Each number is 128 + 24 x the weight over its row's rms, rounded and kept within 0 to 255. Layers, rows and columns count from 0. Numbers have three digits each. The size before them is the row's rms in percent of the matrix's.

# down: layer 5 MLP down (transposed), 704x256, rms 0.0923, rows 68-187, columns 96-127
# gate: layer 5 MLP gate, 704x256, rms 0.161, rows 69-188, columns 96-127
# up: layer 5 MLP up, 704x256, rms 0.164, rows 69-188, columns 96-127
down68 102:159144139152085162143127122114154159146153093164143127109133134144094134151185129164053138112124
gate69 100:134106122144150124098121132143139168095118134063123110086176143128140128110140113111105117123124
up69 098:088148142114101153134142113119131098133175116139166123133147120113084131107097109120108122173127
down69 098:122147148130123166114137111109141136123117147140145088132125136125121129125076157094131138108169
gate70 106:088123083114160125126093118142109127126170120111158116139162137095161162097138130126176122091154
up70 100:093151113119129090137117128110096139087138100150135109183139149134109166146113143158076124090139
down70 100:123116111145125136115073111115100143152122153067126173142151095125131109093093076131171138136127
gate71 102:108093106145144113111187168108137165110106139123116133130175157138115134144098140144119146146116
up71 104:140127152151143138110128129106072091118184177144142101127113145121129157082160119108127108121092
down71 102:131117155109128113112149185106116120128101108146141108138126126127127142090111165118133188134150
gate72 100:131147147098121140119167103152136129106095142140132112144121103120091092123123125090127140090126
up72 098:140132119141124113117112109166140158130122134152119160140099117128116120130149093151133150125116
down72 101:137109122148098136110144129140114144110138117111134118151080126080095083134114120106117163108146
gate73 096:082102132167138136107156109083160093124158130131145116131139135139120135144126144146144149147086
up73 102:125122137105148137131122150152142073144160102138146107112076118089140131154128155141172121125111
down73 102:131123120107168118107110153157135123130107104098119121098117125075127150150145140114136110120113
gate74 099:170134158132084125148108101124137156155134147107118138122132129108186149124117152121139159170144
up74 098:108148124131141122162173089155148111107155124117148097163145119172149138107159106108116135089121
down74 097:159151105152129126091142150176114121150114123126120085092105111154106119133124126173128117172096
gate75 099:141191113145125120165144145130127099154120093117121122086150113125137143119135100134159086110165
up75 097:143104147091145084087112129119091138092150128170082148148115106125134119128066094128126107143101
down75 097:144115153088094127065121155131135160109134128149105140127153112133139094121105128107104089115087
gate76 101:106132120172140149139138149104112126123133094108118094086129120107133132115126149139141134139121
up76 098:128115146117132130153130112139099152165135117126151109140083105142117137158128178150128147120116
down76 099:143146131099149125118145103092143092136171163106151144113158135122157118140128125129191093110128
gate77 097:074109141139100164135123136150128138104122116150138131153152167129106155102159164106067084128113
up77 097:097108149139107105102155134172084142119140102118164098114150132068097127124167142146136156175139
down77 097:127121098132157091173101116115108155135152162123133106108111137123147089117138123100152073169103
gate78 100:135108125147102117144171126117158134119123159116142167134101120153126092137134137130121146075148
up78 101:150161110128118135079147111124127144148150127157101122119137129104145126113136115172122152145108
down78 099:156141173101127105152084101119128140138166082099110060100113154127122155090097148146114112134106
gate79 101:111101075114089123146098078070094140127117097108104137123172157145118128151115168140157113127064
up79 096:139147146124104128147130105109127160160137107140111152125125138102156136083154142083130119147115
down79 098:147106116112096124109128175160202109162109084103107139137131160088137148119105162121184129104170
gate80 107:118114137138127112104168154144118157129111123130118111120133140117120110147111123121129177124077
up80 100:167147128127187125122146119097132185150142130133115134111124144162167155087144121144130140108078
down80 103:121126121115138069101106123073143133156141144112127131112152134127142122117104129119119111103087
gate81 099:176109125115120165128125127127136121137079107116127152177055162109166154115105123144110180111130
up81 099:142089095104161127125105135094178129150126147145140159110087121130176154160146164112125146156096
down81 100:149103113131104164100092085104114133109160124098134128183157132094140123138124133125170147068182
gate82 102:136144119129152133161121143114093163119143168118128131114159082097092136112151137107148128157130
up82 099:130169138148120137106096128135148100121136109145115143128120121135165138115135154174093144121116
down82 098:111129122116155121090146165137138094133118143128130132118132126117148122132111104142139122124129
gate83 097:127156123161105150110112101131129097155096171085131165110142128112102134138161136119152105111147
up83 098:077145145119112126118112141115098106089171103151123117132121135156128124121133165119120106160188
down83 095:121132135114135113125149161144135125138132145104134119141099148084163145151140119139129121103111
gate84 102:148128126124118130151133149110163154126138117139127118095078089119164123129111134170155090109116
up84 099:097104113093142113136139189161153136166083129137178107127142123156126133069116155168110162118122
down84 102:135116123114144140135095142112108130115089137123110121142124155184129173114124161115118121128125
gate85 100:084176154164108140170130148138131076068126113141125143174103154141136127127137126096112143173136
up85 101:121163132146141119123141129139131111098162185137115144105184129132127142092153139105107147125132
down85 105:133113158149154131114102128144140106145097145108119100129115102137131092112045153134109109158131
gate86 099:117127175126114126120122160101137152095131116126164097065155087092104160157148136135133103113128
up86 102:161164096118142166101150151091149099162087138122160132147150157170136106100159105112092140145105
down86 099:129131137163111151121104136135075102146121113152094116125170111105151142125080108152134163140119
gate87 106:165095159160125118153134076154117130165129099136112102151152110098130158094127142139112115146142
up87 103:153109112116106118150125128153153106110150150118157164098142081142141131143165096122185104128150
down87 105:125133129147104155119114087162104120103124103106145078129119091088081162073119133110133167103120
gate88 102:131116157148049145101121128139096142155179123111104145119131097101151084106117144107132132112122
up88 103:134135142120144124118160159165170125128101147092146160086112105159133140146121142058118106154129
down88 102:124119184131107101125128092133126109127113147161084117147122166174113097137110132150132129098126
gate89 101:125105148114111124134141158128157147168138135115102100174111178138121154158150112119152135103104
up89 102:143137139127131177173141107072082135129144119132124157154134138142149104135099123156116107143125
down89 102:141168110156092138132115143138134152082137156063154168110082133149088138070112149105084109171112
gate90 096:110140139130182140161142088115130089152131129123158175100169128131134139150159133151139134153155
up90 091:096103085088164163096128113076083126168149157160114129093090135124165143169097107115084153141085
down90 095:132127136106149129125172129107134085170124127109103162126126107108090112163090156165131124156133
gate91 095:131147129187106078157172140135140160155133139152114144161110164126102117118106140083113102150094
up91 095:084126161144112128078097156143135122121102111121141083115127115081093113142088154132146120119138
down91 093:109111139154103086101115123123113085101114107112138128128101123114175097131127123106132156094155
gate92 096:128104081175100114153112133132151130089162129121130095128134153134133143145150141138115163118077
up92 104:118151151154127143104148142114111163087122134132170104161120139158134126114095101137155130108124
down92 105:087121142076123133136144099110080095116120144121120106137128123158077121114165127142096078133082
gate93 102:149150139096156177122149075126127118120171140126120093142122169112116132150130130154123100156134
up93 103:119126113095086118176110099135159103147141097123163152187129152074103137103102112168148141147128
down93 100:066159122167105170117128130121122070149147156160142124180117104144089154152127119112143135131122
gate94 098:142105135170106122103129141145105114062119105168105112150141125165136113137149080078105150106127
up94 097:105149124155158165122125106094129145142107077162155180142116133097122092185099147114120135181103
down94 097:130123110097146098123099151162135157129115123148093135131140131140123117114139131105116150145128
gate95 102:113079128112146112100139118158132131115141174150160111127148126072117160177124137104125166111147
up95 102:077133123109080124177098135074136141106155115124120135120136111107143135127118102114157081088124
down95 104:129155119133117129144142139094135128138157138100133119138123170147134148119122109126100128097148
gate96 103:124125095129082115152119104128146095135141154095093096120150160111143142154122117147118097100064
up96 101:149144078119122128143108096119138093119161125095155144150080132166137105156129156106107142134173
down96 100:139091108117149138167120178121146160148114122190140118104146114103171145103187159146124166164113
gate97 097:129133154123135141128170125123136121083116129134115143120145139100128126184106154129146121131177
up97 095:106097119130128102101098117121132135165097158146191118148102108144139100144124165141109122142153
down97 094:090088144146115119092114126129101088135121158116116156127131116107154152140101180174119140171114
gate98 096:159143166095108101168148157156147133118106153196110136139158142100138099145097093102125088110110
up98 096:124081113141142156097148136145149120105111108111121133100143125123115126138077130119176134116136
down98 101:126139157132137148154183151125125115143113144158134139096172111113079121100106122113141167156088
gate99 101:166118111168128127139102137147130089095114150110108146131120144123150116150113108107133081123118
up99 092:139117121146122091177156096153152117139155149177131157159081162175139151153113117143131128151103
down99 099:133117140127147153114091104086154112140116123105138133123101145070135093127123149106141155141146
gate100 097:098153138124169115105108100110148128108154124198143117094135126127146101151149118134112114136163
up100 100:117130147133137127161123151110150135138131144125132141171149163112140170126155098200112155134126
down100 098:158092105144160083095117117129112134146165158123127179074078160134114128167152115084115095139130
gate101 095:102131147136121078144118146163125147151110137169187126108166133060091112121131127138120128146114
up101 091:151116119106141115150109151136162065130158117100144157134120192128167187107123165148144166110106
down101 096:138118149128098091127149105132134129112140098154137153126127195096129128127106104119111124104103
gate102 100:158108116147110148124130122131115126090144106131107175131159121089165138148092088120109126123127
up102 100:076167083135064111158136140120118093111166121129148133141161119114188107118119111156155172126124
down102 100:088147151095092092080139066130102106087094085187102081116131145160113102124138117130147104093141
gate103 102:118138160166087100169141145102123184124150186133080134101131133124134136108107143145170120142136
up103 100:083121094052140178147142141117153127119163121115144150113166164112141116132125143105168172131140
down103 102:111149140116150126148121131143117138090128070097086116144144109143133164117118134155112091119088
gate104 103:128153147154164116127169140132117138151126097100145115145129175069123144128151116118126129124122
up104 098:140098164106111167133101092118075111144149098138114128130135160097120115139156149138132100164076
down104 101:106120127153136086146155100107109154125167088133124109150095108088143182155096131172114098117146
gate105 095:104130111115117119151146115128122142169094145152155151134116139137128138096190147174123134101105
up105 097:122130082129102141148136179124145131146113123141114091167099109104138118132156144156084130126120
down105 099:137165138164143118137133103105113141090125142148112109101141127158085109123130103137117131148146
gate106 101:164151104133128114136070134125110099113177104116078145112127132133155148139144129176131091136124
up106 097:142160125113147118129160099134102140140101100129189138108134137155138126114055110128115127095114
down106 097:134159149135120097099134179160179159104121126151115162137148137113123107097101134151089140131136
gate107 100:124170073104149072106135112102156127134097132148140143126119131102086118120093098143088129122106
up107 100:118124115131156121125144157130142154138141136184136153118112139140132144095141145182103137129143
down107 104:144113122135127143136156165134169096143154117160140130108134139120127110104141099105098130122127
gate108 104:137116114100164124087139135118144157154079123154096135174118158177117135107085152157105082171119
up108 108:093123122150164124126093153138116136134141151087081135133143057133133111142158128119110072097126
down108 102:137122154139185093129108094158125142124122141140188120130127120110099078112109090123092149159146
gate109 102:170130145128147130104111160129128173153092120172079125169139135109162129139115124157125133108108
up109 102:153120123146137162127120145141142090089159116171128169087153130129154118139133105165150148121133
down109 103:106085114141075095120144087135135161107119144139128120132106132113118100179130121123146135114142
gate110 095:148140115131118185122096125102136100164091143119109146096144162096144132128117097140154120168162
up110 097:104110136140128140136128125128088105154141145100165096154122169106126148140103121173134110132100
down110 098:127095114122152117124118118102129149127130124138085127112148146140145109132103146134159124166155
gate111 098:151133129105128127169117124170175153129113146147082040124143094152151086122147074117164131132125
up111 094:131126088139110096112160137164082090124113107123080150119116153136131123099161120123078091142131
down111 097:093137147149145139125123085137097145108153160104087160104092108177095148140171127118129087130090
gate112 102:110116103119108099153147124155106113155088129138109122088109166128133155097103139150111078128143
up112 102:091162117131152110113101105096143131146160094109129117127111137123116152152155125089178148116118
down112 101:132141129149122122097082177135156114130121094136174151102111122122094137153168086123128152148162
gate113 093:103142119103108130118164136151161108109128100138135149150091107090096107119133108137089171132101
up113 098:169125108137108152129177149088176114088130118120109130153087183149128166152098100098098137110126
down113 103:140142140150119155072176162095151148129169092124118177137119120160096162150088146175085148138141
gate114 103:134132126122149080162150117115128145114100156119116166127170109118146142137129137141122131128112
up114 102:141133136120160122103130155132092121112120130125101123136124156107141104151154115108140162129136
down114 104:136126100183136117109090133141111107157153149137123152154158143125122112098094189056146149120160
gate115 108:069094101120103121130143148090152118101137112163140119110167099116123112095122128123112161143150
up115 099:176105162105139136121165115083153078090106100171100106093137108092141125109128108145113124116141
down115 099:071122120086119144111121093121133129119143120152127143163133120150124111125156108134126169147119
gate116 105:162128146124117125076123133108161124132112111135144162130109167117108115120102128122119130130122
up116 103:093101085116135136074103145116129103106094135131117144153141126109098151126153098115104132131113
down116 103:083102132125155181122105129153143146154128096097170133145140158121110142114117085121091142146116
gate117 100:135115119165117096104129170097122125187139127127078078140146160151151139154130148110121190126080
up117 099:167108147134118102134143162115116146125113119109110129106167177153135142118109145125143169113082
down117 101:094143117144155110135100142081079165156090115144105120123113154169107132145148137102106151152111
gate118 099:139166150146102110161138140129113102095136150124120155138148117168147118137115129144125122157130
up118 099:128120171147135118111120193177120119141134171095114132087094137147125117169108139130164168109074
down118 102:160122129178111099135151132124139158126112123100167122103148088120131151126118087102116146153148
gate119 110:163101172133160099119148162084133118124106144091134071133139117139138133126147121131089119152139
up119 104:133113143110152144082096129135112135122117105128115196133116105171098091138134165110125110104118
down119 109:151150105116159111115110139092119091142140125156162131121129104135135136092111119108127146139099
gate120 105:149119145089122136148137126105133109111151144136144087140107116109134110136100196094153140120126
up120 103:136097094145075133141090081123153156128171110115149148149152132125087128074129112160146099118146
down120 103:087134137145181195130087144100099091096114104132117136139142131131117125130131112126138176140119
gate121 101:133164127197119121156144124135165120138145073147162112098155110131141152107134122161132105166156
up121 098:178151125140099167122111125073155129154143120109116125097110118116072125136139168145156151100132
down121 099:111114126109125102126143122086123128147149137134124145127104125120139112131116113161080161118125
gate122 105:142123121140109109150133118107103131148105124128147085126174128124122129128104133144101135148141
up122 106:118162119151120137115169118132110104116163149169123154132112085147118161109112160167122133132160
down122 103:077075122126153087087126105138150181106147138125163149115101131147137136182162144160101088134152
gate123 097:103139109121095127104144142113143118127115127100126104138174119093159135139131135125110104131149
up123 102:156119162097127104111138163152114147111123142096110136153148089094126137147154100111092117156127
down123 099:141103100133149128139158121183128094102135097137167104111130119124134145148131149084114138113144
gate124 097:126120153103098110118136081127091155116137134126117083114131116129140140083126151117141116169131
up124 099:097117145150149126101141102121112146123154167100126087155138188146131128141136149129139108152110
down124 100:117169125138110141140112124139104123127141127110137167105131142140146110127190148108184113138117
gate125 099:140163143112109097125162094094144123152118111146139100121107087086121131162104107119128126110140
up125 101:091096171130128149145129173120136101091154114120132124110118124138133119116101136159093105186093
down125 099:165139152107161118119081112136129127078126128121094145116102108120139106119115121112123119110140
gate126 097:114116100137113113170136143152105169084130102169099092147129115130132139104074186125130182137145
up126 097:156115076122143159091091129153100092114116123126104073159183119106135082163150154105139135109073
down126 102:098112150146086124147102112109111094178120099093126129153116137135204127157150149111118185159064
gate127 098:151137147141121169092124123120118169086151120078123128072114121084166101106163106111145094096138
up127 095:109125081148140102136151106147124109107124148141134137117112120111116133166157129132127164098130
down127 097:137124124160135114166131125150153107146122088153142088136135105129168125115100116105099114134102
gate128 097:162089130149119142131117179129166152107136149079120145114112106115158134142147121141162089136110
up128 100:146105144148098127123170106128138138082113139133057101143135091111104171150049120134155129162108
down128 100:117119118107107126162138168139121107106152170160088123126095149125128173155174149140158112124117
gate129 102:158124123165171098117153125134124142153131158121139095106099120127168144146155147107137141097110
up129 102:161124121118084175087144157127152156112117120085127111151133131136119107107169147113107126129163
down129 101:130175103119153106132114106071124144121145137101156151127107089103120127110109141115143149128144
gate130 100:152139140122111143154111124146105127108144130113126126154076105117115070095114140138142115163143
up130 096:134173146143164158132164096166165118141158136108139154159119106115140120143112146118141144124124
down130 098:126144115147121130134158155108112140153151160112150105120134174125160114138128121153111111148114
gate131 098:116155108121181139102122141166070139128073158082141121135173139113113100105120120100097135131143
up131 101:112147127129097123148131106112130119119146128103068102127136108102163115155139103144163109130154
down131 098:142089120160080123147117085141110163101127141173121134151115119156174135113147121127114123087146
gate132 095:122111108110127088139152127123142109140117169129158160117111128117131136151110165132129186098138
up132 103:167149145137129140177150112101154142173150105134143108141150113122126076122122103114081104110124
down132 102:104154147147110114135122092120133107108120126094083125159126133110125156126157139146099116152150
gate133 099:146133102162126079091102099124159117150131149134125167124155095136126130114151122114154093168123
up133 100:161142142149148100105145133128169152148111097130109156152136092147119128100116089165146140125158
down133 102:129130107160141114148141082110138179131151113165089137144146147147157115108108119108153145119143
gate134 099:149159131160158095160143115120158176138116097167166122134123108116154138086108129140158160101165
up134 105:141074159113132110111119105120079108131106155116087138123102111082140145178130119145131116124116
down134 105:175124138181103161091127133151118123099151119111137137168127135105111128132138091136088176121111
gate135 097:106127136105190122126150140166149155105092140164148126082135079157171121116165116145159180130103
up135 092:092130125137143147131124136147074124154133146153145104134125117151161137154134085125175111132153
down135 097:115132091125136096138149115169163143128111134137150162095131119176114151165152135142147136124115
gate136 099:179154179138124126179120094126138087095110074036138145128134137142103159103121123109143122113123
up136 104:104128096154095123118114169137141124116182140171086106134200115095173134132118107139094145120126
down136 103:135142180110119150103138107132104102141133128112120155104127118123139100117135116098093138133147
gate137 095:167179109125112119115131115121145126166105127110132123137147171111125125135139130111160123116108
up137 096:148149140115132156132121143112174125172108128101110118118161097153138126133098123118147123126137
down137 098:124138165149107101113137098138137128156141146145126089135126127108137148140158104162110111127136
gate138 098:151128122141149124100108145108114151123119108189136144165130139120135135078144118144108127085116
up138 097:170120112133143086131137119106109059107180140147182126081150105109133149102133116117123123086129
down138 101:112123127139136148080149150131101157099151120135154136112141109119121134139152120126161101105095
gate139 104:158172122157122122163155137114148114116103088105136105125130108140098101093118138134094129155121
up139 103:139107153110093145104111098144155083154112152135108121151124112146141158067120143122114132129097
down139 104:162138160132137131164139133110113086138134153108132115147173145096101173086142127140101117133120
gate140 101:141095124118107130061142164131122134154144161121135134097137136135086123161119121123111141129095
up140 095:152122158194097117116097117116136143157125157163132119111140127101115119088109150136131107138098
down140 098:107113088128139142145170148142149122117136177132142131143154160157132136140132165121137105102131
gate141 093:135149085115142117109148133128107114160083190110129172140104119178127147117099112123135125092122
up141 099:128155120081102135076141169100087131140120104079124163096116139153123128093118145136077149148180
down141 097:097115146076151112106112151141099176159127127104089139132173168111128162120080146132108081138128
gate142 106:146154133117151107164144135115187122125137166148116119141120165127141154090102146155154093088106
up142 099:120137114132091132138099126125116085164107134124115124089128175127134096178139120104129123088133
down142 101:165098146107132093100132163163076105096133114133107150118087147140090142141147123122149115128167
gate143 103:087081123144111137131176135136110128098151158133122138076155144127109173141131136100096134133119
up143 102:128150126170135110157122130091130124126157081127129125043118119106086109132149096113103149073111
down143 104:106112113134113067122136133123164154095105062114061131143134156128152138151134091145096100145107
gate144 096:091143091099189149129137108121128113166150077132131101128162111130103142097161144096121114127117
up144 100:079124129103125133119148116120098149139117191125161058090150078112094111145131110146109171160128
down144 100:141121117109149156124151137158063110147147092145102150145129088138110105136081143149142139133113
gate145 095:104120146123111173130127148157115151163127132098136124115094164141107141118114164122171131115140
up145 099:178100116142114093107130144135126100164126130125147102136122130124144156129099143130124145146111
down145 100:134126144121104081119139149098131145138112122097111172137072141141161153090154106135117093128113
gate146 099:118129162142140074111163116150132102132087117124143129117111069123146135130130184113102109112159
up146 100:152149164096133122075103111110138093116104150136130107123130140164163089078118091120074126085103
down146 104:127148140091135128141108094082156091161158113127169119129116136129122149091111125112140141168159
gate147 100:138130152071153129118119086151142168048137120150122179160127117116162135121134140100148174144157
up147 102:090163142125191131124118114098161096097162130141138134155119134167151115124173123129146117148078
down147 102:138123127117152096113067167142170128135126122135127085172165099089084079105121082129128121129110
gate148 099:070109123109115110156092134113122071138169081119138114138128131132146142127099125129116142117131
up148 103:076125101151143133072111117142136136107126131195153100118152140139088157154152152117106128124130
down148 101:118118136099134131085165130134146111124150165160158155118159133163108132134139145104178098108136
gate149 095:153108175174147115129133113073087122130128137130067094135143151124086102110132098136107121136084
up149 093:129129114121087157131133167124143112151121100134096103111122127131186148148119136121142100088122
down149 099:140131124149113149129138110109137122104160152139151067154099106132129160110139157089136132172104
gate150 094:121143129129148147125120148145078173114115099098086120139151121124153125155115107125160106128144
up150 094:160122083091133119146131098079126106093117146113156127105128103121137141162128120165132102110126
down150 098:144108124133164115122124130166190099125142112184103163133092146148100126142091140124155143138157
gate151 095:150126093148130118163077106159162141122137168106150129126147130175158130102101117124193113116152
up151 099:097119095097137154166110116136134106100120141146135142126113145125156118087171131130145171123090
down151 102:151127131122085141174108130087120137125122112074104125120128168141119100100109181151106135102101
gate152 099:132145121120165120114181154175163172125146109145118117114140125146139118086157113176140141102122
up152 093:098145139116101143149126151101189167151108065124135092146128136153120135133183099157164104163129
down152 098:137078117147087080080140146169162140120104104106156098125114148141128099162135148098113143130129
gate153 095:125132091139125135128125156118156144129112119146156127120140078111129124141128114066132146142138
up153 098:147117112145166139144093111091170107136080114139098081100136099101110109177101169117140156131136
down153 097:132106124156124148126110137114112117125087100158120132117087126110154144149164115104160130099174
gate154 101:119140129101111121124063094129127163094168163115093107122111143071147118103105153131127174121160
up154 098:147123141135178113100116154132157127099150118088124159155083127153129095103134098156089144138120
down154 098:098106107110169104122123162100126103121154133131133120145123113095116120140102096109130111146162
gate155 102:141161121193099106132112167141159150108119065099133146164163167129109162143134117111125134132121
up155 107:138127118115093138159139148157131101104067078134136095137163124088118149150149149107130122136104
down155 100:167127141091109150075087126101096107110145145136100111131096125094088142158130149119174148155119
gate156 106:111165090143151105115146105101118122092151124113130144154118102135093138094120150133128125110135
up156 101:119141142153115166118101135170145177104169154115122147088154144110084104089187133137138124135150
down156 101:164165135161117127172124149119135159123138115130152099114107143129162134109090118075166122160136
gate157 102:118109141102111156132134142130132123113141097112132131130104152077162135147119131136134141129081
up157 098:115138146146122114067156139118149170103130127107118151141116140111130159104104087172183112146079
down157 101:121140120091135109128142145148132096119150174087130114119092108185107158132095124145112136131129
gate158 101:106084174107100180120043144121103114128141099134133090121093091130144086136133147157069085111105
up158 098:066140113158109141081147108120165149162122171102109106143127123118123141130117109131185078149153
down158 100:103130156140117128126173141172094115092168091096112165157162134152107123101137149126116094114084
gate159 099:116119111143137157102143122109162146079126140104145134127100120101168112113157155149113179136161
up159 101:102163121072203106121132144103126142112153140115108095101116098101140155107132132110149189125131
down159 098:100133096121139138129153113122141131129127119147144085108161134161122113119155143092098127151117
gate160 105:123131151134108129128142132145105112141156087145137148132130114147094117140149127141075118105108
up160 101:094140078152099166126119159162136167153115093136139119090151152152121142125168123088123079099073
down160 096:129161159113116089107129152150129155136177144119170139167098103150110135098164136125146113138079
gate161 102:103145156112135121101163135124114161124124146148093128143109113119135137148162172139075094137169
up161 100:138089090136128147138097179109113147100145132111101132090173129113124172145168151127132109112105
down161 100:135114109079104126087138155155135112145092142126133125136143117167101129076180091121135140119158
gate162 095:157196119118147133087137090138110114130160129083111111148119157110110112176120130148135083119097
up162 097:133118105081111126132134140210135177094159124110137094129130164086148097163128155131122146123142
down162 101:135138132116140143126107146069139117121166137124105130138126097166116115098081110139101134131078
gate163 099:147118125108167145074147131112112093129165153091127099118159109107147154118089131172137159140124
up163 100:131145114115098165143137094136123099096125155155106122108137191148068134110111120126144140176136
down163 099:139157124120148122147143132131154157134169141137138178141146097121152140186104144119160112120161
gate164 098:122160172127084153168131124149154135122148161116130180140078118154118138148135152122145123137125
up164 093:117129111132152155119090160115143105110132122138134071122158122131117094098138105094132135121127
down164 099:122101136167150131128175103110122102161174113134119171083147112129128092138114141177104158118108
gate165 090:096112127093093128151133126160138100135116138131114154101142168162139149137139068161091094159139
up165 099:138142053118144140091132109165100133153120122125162147097142156142151102157133145113137126157090
down165 100:159125139148148112110133124119094092121132124136159131123136104131128142113134164115085119170097
gate166 095:150147175127142118167107108159097129125128120098113110118105136159102138154100120138140139123146
up166 099:130131098127107153096121172129103145145097098114119118125170121106117129128095117118117131178108
down166 102:152114100106128151140123125137137142163107150132082141163139086097147117130113172125141149123114
gate167 099:119142174106144142149127145099104124081113126105074157110103142100150109117110112126146148135111
up167 095:133149170100084141114120125154115138095186118152147111090115120091115123138091150080091114105103
down167 097:101106141082092162123154108134112140101127086118129130117129117152147166109112140068122130157142
gate168 104:122131158172142113127145149112123145127102109156102106105111168155132140130115169135109152114168
up168 103:112146084134155133152154116149158121119096110119089128111113137132151128168161134120136169114170
down168 100:150112120123125139138128178083159088156113146113143124152134129123103158141130161141144092130106
gate169 107:118154137138164130153106126135114183097074171139120150114118092102106103108134069126109132121114
up169 100:104110160086146103120153138134097136146135093151128137105130104141103134079105122100136118121153
down169 098:106120127122125130094097157102139140120058159123139143104133119120125115165111138151165123142135
gate170 101:104131131112179176116111113143118145124171099097122139125095108096161157150141157109191134164112
up170 103:142076126099113112174109152123129077096146128122129122113132156134107050163116135086129115140134
down170 101:136151139162118174101099124137121128164084097123149135174110095136091080189146108093105156132122
gate171 102:127101133114127104122140122150130178143114118156066135162160151067150113149142136183135102127123
up171 099:120143110147119112113086153148100125121101141143160127163110122141127151114168162117149087124088
down171 103:110161101171085128151110128140106122064105150140160120113090152108112100106115136118145135114065
gate172 100:158127145028134152114131131152142099122123139117116136142079132074115087157147127192101126166163
up172 103:119113170178107103133123161163064130105133133120096171078117166157184115143141110116152128121119
down172 103:136170133105093154082145112169109108103096155109129104100154176158108090107167126130100142130115
gate173 101:094143107095088095071151175172131180127120162150132106117131102118142118126159142096113149123139
up173 097:136111116142143149102101093111121124085141110084141140112135131147169087153153120150096147177089
down173 098:137128109125115126145142161095149092109138134132118097133144103146167156154126121165119114117115
gate174 095:158133131146148147120163128125127121133158093107126165134158164138131132167150187125125143134117
up174 101:130116134113145119105104148141105113139162140108109134130113120162112179130140115120117124133109
down174 100:126126066147107118133133122159117162081112133174128147126087125093173126121097140090149157079136
gate175 097:129149146134093107053096135130118176136103124070156125131112139064108133139063141147167106134110
up175 098:116084123116176115174163165159154146128143118062133145134111123180132115134153131132125106189155
down175 100:164128129166159098111120157110124098191152136125134082126137125110077101115138135080102113137152
gate176 098:134128111123143092114109103126106116142146141167163140148152106109126131124169111109136111147098
up176 093:140124106132122134117130161183157123125171109119132144102082102148127131101143142118083104153122
down176 094:118086109101132123128101131121092127148119151098118102120153159112163160156121136110110088123177
gate177 103:101137094143113141122112122112129152155144125150102114163147084132103122157100089122192114103125
up177 098:090166118102088109135085139136119097151132132098130102143105073137106135126110137121089114100132
down177 105:126128123120115111144117084099098144159119143088118133151148115164157136168091135145153142147127
gate178 105:107124119128148099116115119111103143126113091189111121134138115118136129124114140088167136121102
up178 103:118160150135106095124091106145094144083126124074129149113110109136142121113117116122126151139145
down178 104:083143129098128102182108152172128169110152143151146131131101159154163103115146161129124140103079
gate179 100:114120121090166098139076141122130122166149123135087126143163126097130103082133101151105107168141
up179 098:089156093104116150126124135141113144098152101146125114144129196140120130162160108128131153091164
down179 101:136118106161127124093157128116149148124109140101118121168129159129140157108170140161150095140158
gate180 107:105161099127108120176150126117145163129118108142133126073127128172145138140136144167126169143137
up180 104:154165134132123117122127143113111105111139144134141111148099118133095161141100122132147130116179
down180 103:098086097136152131158099095144156151111148113124172093097114117105124130159119111099124105157144
gate181 094:098137120173118117121085129138110129137108054153096095119135148117161160173164117182099123112125
up181 100:156166128167118116128092126135122165130157120129074093135109145077158085107131163176130119136096
down181 102:118164141098159141144112119110122077137112149161149109109180140145105149078099127140127096111153
gate182 105:118096137116107071150111135145151112159119140089126132097179152158099119153077142124105114124102
up182 102:124151103118148175131148134101135089155095138142098110162143081115139161142152149072107116121121
down182 101:132103139152135099145125132092150145137108132103143130114127161111176108135132078119132087116131
gate183 105:093108161171140076156116130160129085115072196153134139130124100145155106121147096188143125124097
up183 104:133110187134122105140086116122132112136089145138135162169129108144107142106117124114144108115138
down183 101:107114153144105145120141127106169078104100147157113126170097139139116097122109118179097162106112
gate184 101:128125082122146108130132077135129108138122115127090156155117159135135106154120078122158137154136
up184 105:122131093142118123119095120086122127128148098122206108117134099133127141132143120173064136121143
down184 101:074113105114125104102136171117142121135112115101117111138117160130118171098126110098209128129118
gate185 100:092159136110108123125107101159101095107147126132131155114145178114092077131148162143158119116115
up185 099:128142126144131152102162137123133133160141089126138145106146101112103137115164102138104107107105
down185 101:107169107127099158079101104126104119090083178089095115133167146130145174159093104084152129130107
gate186 096:131094113141126118095141124129140132118118136118136068124134145122115114086083112098114136128129
up186 099:123165122132132129138113160091143132151149150145123149135117160129085106102124164163145138125134
down186 098:095104140120095174125168143124078127114128127106136120140160080154123073092114138086086127109123
gate187 103:144145088116125110132113152161120123103123126109094161099143118125122104123147133122124096127099
up187 100:100091147133125127138146166109107164123084109097144142127167123153139139108142178156102106144164
down187 100:122141131140134088114158140157105136122106091134111080122091149125144145119081139088106156144161
gate188 099:154118137115120120094112133140134152146142103150141152122120094130132140128138180087162125132180
up188 102:137141108155151127094141136137132139143137120186163101104113132132143145120074097127129119097100